Weights of a small transformer language model: width 128, vocabulary 5056.
Each number is 50 + 15 x the weight over its row's rms, rounded and kept within 0 to 99. Layers, rows and columns count from 0. The size before them is the row's rms in percent of the matrix's.

# layer 6 attention query, 128x128, rms 0.0573, rows 0-16,64-80, columns 64-127
116:77 25 30 68 34 62 65 40 36 39 38 39 31 52 65 50 71 63 36 40 73 43 45 67 43 60 48 32 30 41 48 51 70 48 42 60 58 35 43 60 73 50 28 42 43 36 71 50 25 47 30 34 73 55 58 65 45 71 83 50 57 77 50 47
078:66 56 34 46 46 46 78 67 28 47 76 66 36 52 55 43 55 54 42 63 68 43 38 80 72 57 19 74 54 43 42 56 51 56 61 44 36 56 56 64 63 55 50 40 66 77 40 49 47 28 24 45 37 54 39 48 57 57 64 50 58 60 77 45
085:33 39 82 44 72 49 62 35 46 67 51 63 58 64 40 44 45 37 39 43 37 47 50 48 51 54 31 54 64 44 74 47 49 44 30 23 71 42 26 56 66 42 71 37 60 46 46 10 51 78 50 55 49 42 53 59 36 46 35 74 52 41 74 50
106:46 71 49 28 75 60 44 49 56 36 53 58 30 55 44 46 36 22 59 51 66 44 53 37 52 61 49 41 72 58 74 68 36 59 37 27 67 57 33 39 60 50 40 80 36 70 55 37 58 30 55 42 56 27 78 05 58 52 71 35 68 62 46 47
100:53 50 47 69 43 51 84 38 62 60 63 56 35 49 58 22 52 37 59 32 61 51 41 53 62 28 45 09 32 29 44 98 61 53 39 42 56 31 46 44 70 58 53 57 46 45 51 49 69 36 50 52 59 33 40 57 38 64 49 36 54 66 62 52
079:55 39 72 57 42 39 54 40 50 30 45 69 40 75 43 65 52 55 36 60 65 61 49 13 44 36 79 72 62 45 44 63 58 57 45 45 62 86 54 61 70 44 79 69 28 60 53 47 28 46 39 49 69 40 31 70 19 63 67 86 42 51 84 56
088:20 47 41 57 44 51 50 23 57 49 34 10 61 42 64 34 43 48 31 37 58 25 33 44 39 52 52 47 28 58 24 72 48 57 43 34 37 66 54 59 54 50 53 50 73 46 75 53 36 74 36 39 65 69 26 33 66 63 67 45 68 44 28 35
095:40 47 64 72 33 60 53 31 64 67 42 60 62 61 45 43 70 37 49 49 67 24 52 34 58 65 26 43 48 59 52 59 56 67 32 57 50 44 54 50 60 63 69 51 19 35 63 53 44 33 57 39 75 29 75 49 41 61 34 63 34 50 37 42
094:19 65 79 40 55 61 41 45 58 35 66 69 44 81 68 66 54 51 64 70 47 46 46 38 40 52 57 47 29 54 47 43 40 34 49 57 38 20 56 43 49 75 62 57 07 62 42 61 68 38 47 52 11 44 34 27 46 40 42 41 49 48 42 50
092:41 50 42 73 51 56 59 72 51 15 53 31 34 34 52 64 39 48 17 40 50 69 30 67 57 57 65 51 44 51 37 59 46 67 60 18 46 64 14 60 31 42 37 51 34 38 58 52 45 53 52 44 30 52 57 42 51 40 19 57 79 71 58 49
089:58 59 45 47 66 56 52 39 29 53 39 30 53 49 37 66 74 62 33 58 21 47 36 26 73 42 41 64 40 74 64 76 60 42 71 54 40 08 42 71 48 74 70 65 62 50 58 47 74 66 37 51 36 36 41 21 61 49 56 45 48 58 39 65
108:28 57 56 52 56 32 58 42 67 52 52 56 37 40 89 58 39 44 30 67 57 53 65 55 37 47 51 34 55 28 44 55 54 49 32 66 59 61 68 67 29 50 44 62 25 57 39 70 49 41 47 70 48 60 36 36 27 10 45 57 45 53 47 95
104:40 25 33 44 53 29 37 58 89 62 78 34 44 56 50 66 36 60 54 53 43 55 45 37 69 62 54 45 60 31 23 45 48 44 64 44 54 63 44 67 56 49 53 60 19 77 48 53 68 63 33 53 28 62 38 52 68 31 33 49 68 33 39 25
107:64 63 61 22 48 55 55 71 38 49 66 63 74 33 46 49 45 43 52 40 34 55 34 66 45 07 39 47 48 48 54 36 29 10 45 42 33 46 61 48 56 43 45 29 58 23 58 44 57 23 62 48 46 40 74 40 40 47 27 70 52 52 53 51
106:42 54 50 47 13 48 17 74 52 53 31 55 39 41 76 32 35 46 47 61 61 41 59 20 46 44 48 51 70 42 36 55 69 67 43 30 60 67 65 49 60 59 27 62 51 57 51 37 68 51 56 62 40 62 47 48 61 51 26 64 44 38 47 67
091:49 28 48 59 37 43 59 66 78 57 68 48 67 26 53 51 46 45 47 52 60 58 63 39 61 22 55 71 67 47 48 42 34 31 48 34 47 78 51 43 42 57 50 87 16 54 72 37 29 58 68 82 76 55 65 37 47 34 47 61 62 28 40 40
095:61 35 49 69 33 40 44 66 49 49 51 32 31 54 46 64 54 35 38 50 47 41 45 70 42 43 42 58 35 27 66 19 44 62 28 68 67 77 54 53 39 39 59 58 67 48 77 62 50 56 54 46 42 50 90 50 34 51 46 58 40 33 43 57
076:46 69 57 79 46 45 42 60 40 54 40 38 66 39 30 60 69 28 68 38 65 59 57 62 55 66 54 69 36 53 28 33 31 67 48 64 69 56 55 41 52 48 38 46 50 56 69 77 40 64 52 55 48 37 47 38 46 55 44 71 49 72 50 79
072:68 72 31 52 67 47 54 44 59 65 46 34 43 10 46 55 56 51 48 38 46 82 41 58 34 53 48 86 39 57 58 53 43 70 24 63 53 40 56 30 56 60 35 68 54 66 26 43 47 44 23 43 66 45 48 64 66 44 70 53 67 54 93 53
085:51 16 66 59 33 53 51 72 21 65 60 75 49 90 63 57 60 61 39 55 33 08 53 47 77 72 34 42 65 23 39 57 57 32 57 30 56 44 62 59 44 61 41 51 65 69 64 59 59 53 51 60 36 59 48 54 37 47 54 86 40 41 20 51
097:62 14 39 34 46 44 56 72 36 72 68 49 47 49 37 59 45 45 47 80 30 38 56 23 54 62 73 49 49 49 53 61 48 42 39 67 32 59 40 76 34 69 62 63 39 55 60 27 31 41 82 44 65 92 59 69 61 65 39 40 60 60 52 48
117:51 50 20 23 23 82 44 28 66 45 55 31 66 53 54 50 35 50 52 53 68 84 51 34 69 49 61 68 68 62 64 50 54 63 62 55 23 31 61 46 63 41 73 17 27 30 33 59 44 36 30 43 68 49 33 70 48 54 40 60 57 44 70 28
092:44 48 38 64 60 35 47 29 62 29 36 56 66 59 25 37 54 42 41 49 49 52 39 76 44 32 64 70 68 41 33 30 52 74 29 33 83 49 66 55 40 68 29 68 63 69 21 32 52 44 68 45 59 43 28 48 33 84 40 43 52 56 51 55
111:62 51 42 71 60 48 64 72 11 79 12 60 49 59 47 50 30 26 49 63 59 52 48 45 48 73 66 38 36 58 26 44 42 52 26 64 52 34 33 57 33 73 52 48 42 47 58 45 41 01 54 20 43 40 30 40 63 55 56 51 38 53 64 60
104:32 58 17 56 23 48 55 61 45 48 71 54 68 42 47 31 38 29 62 61 34 69 63 82 55 58 72 40 54 56 39 49 28 59 57 49 49 47 35 48 17 28 47 40 60 28 50 48 50 40 43 11 64 44 15 48 42 53 32 66 35 47 75 37
114:40 41 60 59 77 67 58 69 43 61 33 58 52 65 28 54 53 59 66 32 20 33 51 83 34 46 61 45 78 51 53 54 53 45 44 69 83 44 39 58 32 44 45 60 25 58 47 50 39 71 91 37 40 53 59 15 55 41 60 29 39 48 73 60
101:30 46 53 31 52 68 47 44 52 38 54 36 67 54 79 33 28 59 55 34 53 69 51 63 39 29 32 47 45 68 44 55 64 29 42 51 66 23 47 21 59 36 65 58 61 77 46 51 51 30 79 72 51 32 37 80 20 66 39 64 55 38 54 09
093:55 55 73 42 45 59 27 60 70 42 46 64 70 54 50 11 43 42 64 68 36 44 68 73 79 61 54 29 47 68 51 39 39 53 49 49 56 28 18 32 37 93 45 65 63 34 63 56 67 53 51 12 41 55 60 73 45 58 40 52 50 63 48 58
102:79 65 81 25 80 50 74 69 61 63 54 63 38 34 59 31 45 46 77 47 22 29 42 32 32 36 87 64 63 46 48 50 47 44 57 60 49 52 28 30 66 70 52 49 54 41 70 57 31 53 79 53 61 32 51 27 43 48 69 38 61 44 59 46
108:34 55 35 26 55 46 64 74 66 44 54 56 60 72 42 57 54 37 33 45 34 45 43 32 52 47 45 46 65 36 50 36 71 25 57 35 64 41 84 75 48 63 48 63 42 45 75 55 49 47 51 34 39 50 53 34 65 28 41 47 69 27 54 59
105:86 35 35 39 61 44 48 39 47 63 39 67 80 46 39 46 37 42 52 65 26 61 61 41 58 38 63 57 68 63 66 67 70 50 32 39 41 35 26 62 45 45 55 69 57 57 58 44 55 56 55 33 70 43 46 67 66 40 83 73 30 54 33 48
098:55 57 36 43 38 40 45 43 58 34 55 70 59 31 95 47 39 60 43 47 34 25 39 49 46 15 57 53 50 66 71 50 60 67 12 65 38 53 56 64 69 56 47 36 51 48 24 44 38 38 35 57 31 77 32 39 48 66 43 25 56 64 33 49
086:41 35 40 46 46 49 46 55 48 46 63 72 56 23 43 63 59 39 38 58 33 44 50 04 64 63 42 32 45 72 75 49 39 83 21 24 50 70 41 38 42 70 48 51 68 27 46 57 72 42 38 41 34 34 52 59 38 70 50 53 44 41 25 45
103:23 49 72 41 55 38 34 68 31 44 73 66 36 53 63 54 66 66 58 25 53 16 26 19 46 81 26 55 61 44 47 69 49 51 48 37 57 36 44 56 34 55 41 30 57 66 75 34 77 47 26 61 42 58 35 42 66 55 68 36 16 54 69 47
# layer 6 attention key, 64x128, rms 0.0573, rows 0-16, columns 64-127
126:59 26 55 68 28 60 54 20 22 30 42 37 67 57 37 31 55 42 61 36 77 56 51 65 40 41 46 45 46 49 41 56 44 59 52 43 43 50 33 26 48 27 64 52 56 55 51 21 41 49 49 59 80 60 44 69 59 84 55 41 49 78 56 29
076:50 63 75 55 31 45 61 43 84 46 55 34 64 69 59 68 55 72 59 55 55 62 33 54 52 44 59 62 56 44 58 54 56 33 47 46 66 36 13 54 21 55 49 73 49 43 52 27 50 27 71 50 63 67 75 59 44 74 67 37 59 38 73 47
096:53 30 65 55 46 80 42 49 73 21 57 41 77 49 27 55 28 56 55 34 86 55 41 51 75 33 46 30 42 51 50 53 35 66 53 51 45 54 67 61 54 10 52 50 62 58 42 37 64 45 34 65 57 47 62 81 75 51 46 48 70 54 47 36
107:52 69 50 27 45 75 40 68 38 28 58 51 40 53 54 29 72 82 62 34 76 66 44 57 59 49 26 43 78 39 57 21 47 71 61 53 22 56 70 42 49 02 52 74 49 58 27 54 59 39 28 66 39 44 35 40 57 35 53 61 75 57 40 51
105:27 31 42 60 41 65 23 49 59 45 81 38 63 60 35 44 56 57 41 71 37 74 36 49 34 57 57 33 49 33 45 43 34 70 32 29 52 70 35 45 42 43 35 71 42 56 24 10 67 55 73 65 81 39 61 62 67 50 63 30 42 60 32 19
094:50 36 63 84 29 60 56 34 41 59 40 56 62 47 68 45 62 39 45 31 45 41 45 57 57 45 54 45 50 54 49 71 71 59 74 57 20 49 75 45 44 27 30 74 46 40 56 36 65 44 45 68 64 29 60 63 57 66 46 37 93 27 23 47
113:54 46 52 53 41 39 26 53 40 68 65 46 42 67 38 40 40 28 36 65 59 66 43 57 44 58 64 55 64 82 58 26 34 54 68 75 21 58 60 40 35 50 41 70 41 43 19 55 61 57 20 57 54 43 28 38 23 52 25 59 61 59 48 36
105:50 58 54 54 57 77 60 53 36 26 68 63 34 89 21 51 57 41 49 70 46 83 56 68 36 49 23 12 64 74 54 37 74 58 48 41 21 41 37 54 38 75 46 42 46 48 72 52 34 48 44 39 40 40 47 60 33 57 54 54 44 62 66 49
094:47 57 52 50 22 40 48 45 51 22 25 37 64 57 44 67 32 24 63 50 58 23 46 41 41 22 75 42 44 50 34 51 41 78 60 44 37 73 42 56 33 64 32 41 43 25 66 63 47 52 34 47 35 60 63 76 35 45 20 64 77 46 25 53
104:49 32 49 22 50 46 71 47 42 43 56 33 63 60 55 36 70 75 46 67 64 59 64 60 59 66 67 52 45 44 72 57 26 68 61 47 32 71 64 36 46 25 10 19 52 49 30 45 45 49 52 63 51 60 38 51 54 50 76 46 47 59 69 24
089:63 47 29 32 57 32 66 70 67 36 38 85 37 59 26 62 23 26 47 40 45 25 45 17 63 50 57 54 84 17 54 54 38 55 61 58 43 55 65 60 52 65 42 26 45 50 86 42 37 52 45 35 61 54 67 79 45 34 69 42 32 49 35 66
094:49 30 39 81 41 38 45 43 24 59 15 30 47 27 38 59 61 56 58 47 44 62 71 44 80 45 53 62 37 45 38 60 41 58 53 61 57 78 73 39 67 31 35 45 71 71 66 50 56 63 33 49 36 47 67 70 37 73 48 30 62 56 55 39
092:40 38 55 61 37 97 15 52 41 40 45 24 53 51 48 48 56 41 17 77 65 54 62 54 69 62 42 81 51 65 74 52 47 74 64 59 18 67 64 70 44 21 67 42 70 53 40 42 68 71 43 45 70 75 30 60 47 47 62 54 48 45 41 41
100:39 35 42 28 41 38 58 36 68 49 44 76 68 52 48 47 56 65 48 74 47 50 55 52 05 29 60 70 63 56 32 20 76 46 80 13 32 60 74 50 37 38 47 21 49 53 51 37 46 64 61 57 50 38 51 51 50 41 41 28 24 67 42 54
099:39 40 64 76 43 40 59 42 33 31 47 46 63 55 31 79 66 51 55 64 67 53 33 42 27 43 31 29 33 35 37 61 68 44 67 70 62 41 53 32 45 33 67 66 58 46 48 57 53 32 21 48 68 45 59 66 70 52 50 31 65 39 44 40
087:65 64 42 63 50 75 44 52 66 31 35 63 24 73 60 66 21 40 50 45 55 65 47 40 53 70 49 42 33 57 62 38 52 47 30 37 39 18 69 61 65 22 70 51 31 54 49 38 52 61 54 62 48 35 30 40 54 52 64 64 49 46 53 40
094:35 34 68 67 75 55 52 45 52 63 55 59 70 29 65 39 48 40 48 50 63 32 66 27 17 58 57 49 63 28 39 40 47 50 58 58 43 57 85 70 42 44 72 50 33 62 46 80 50 71 49 55 65 46 55 46 34 50 55 38 49 61 52 58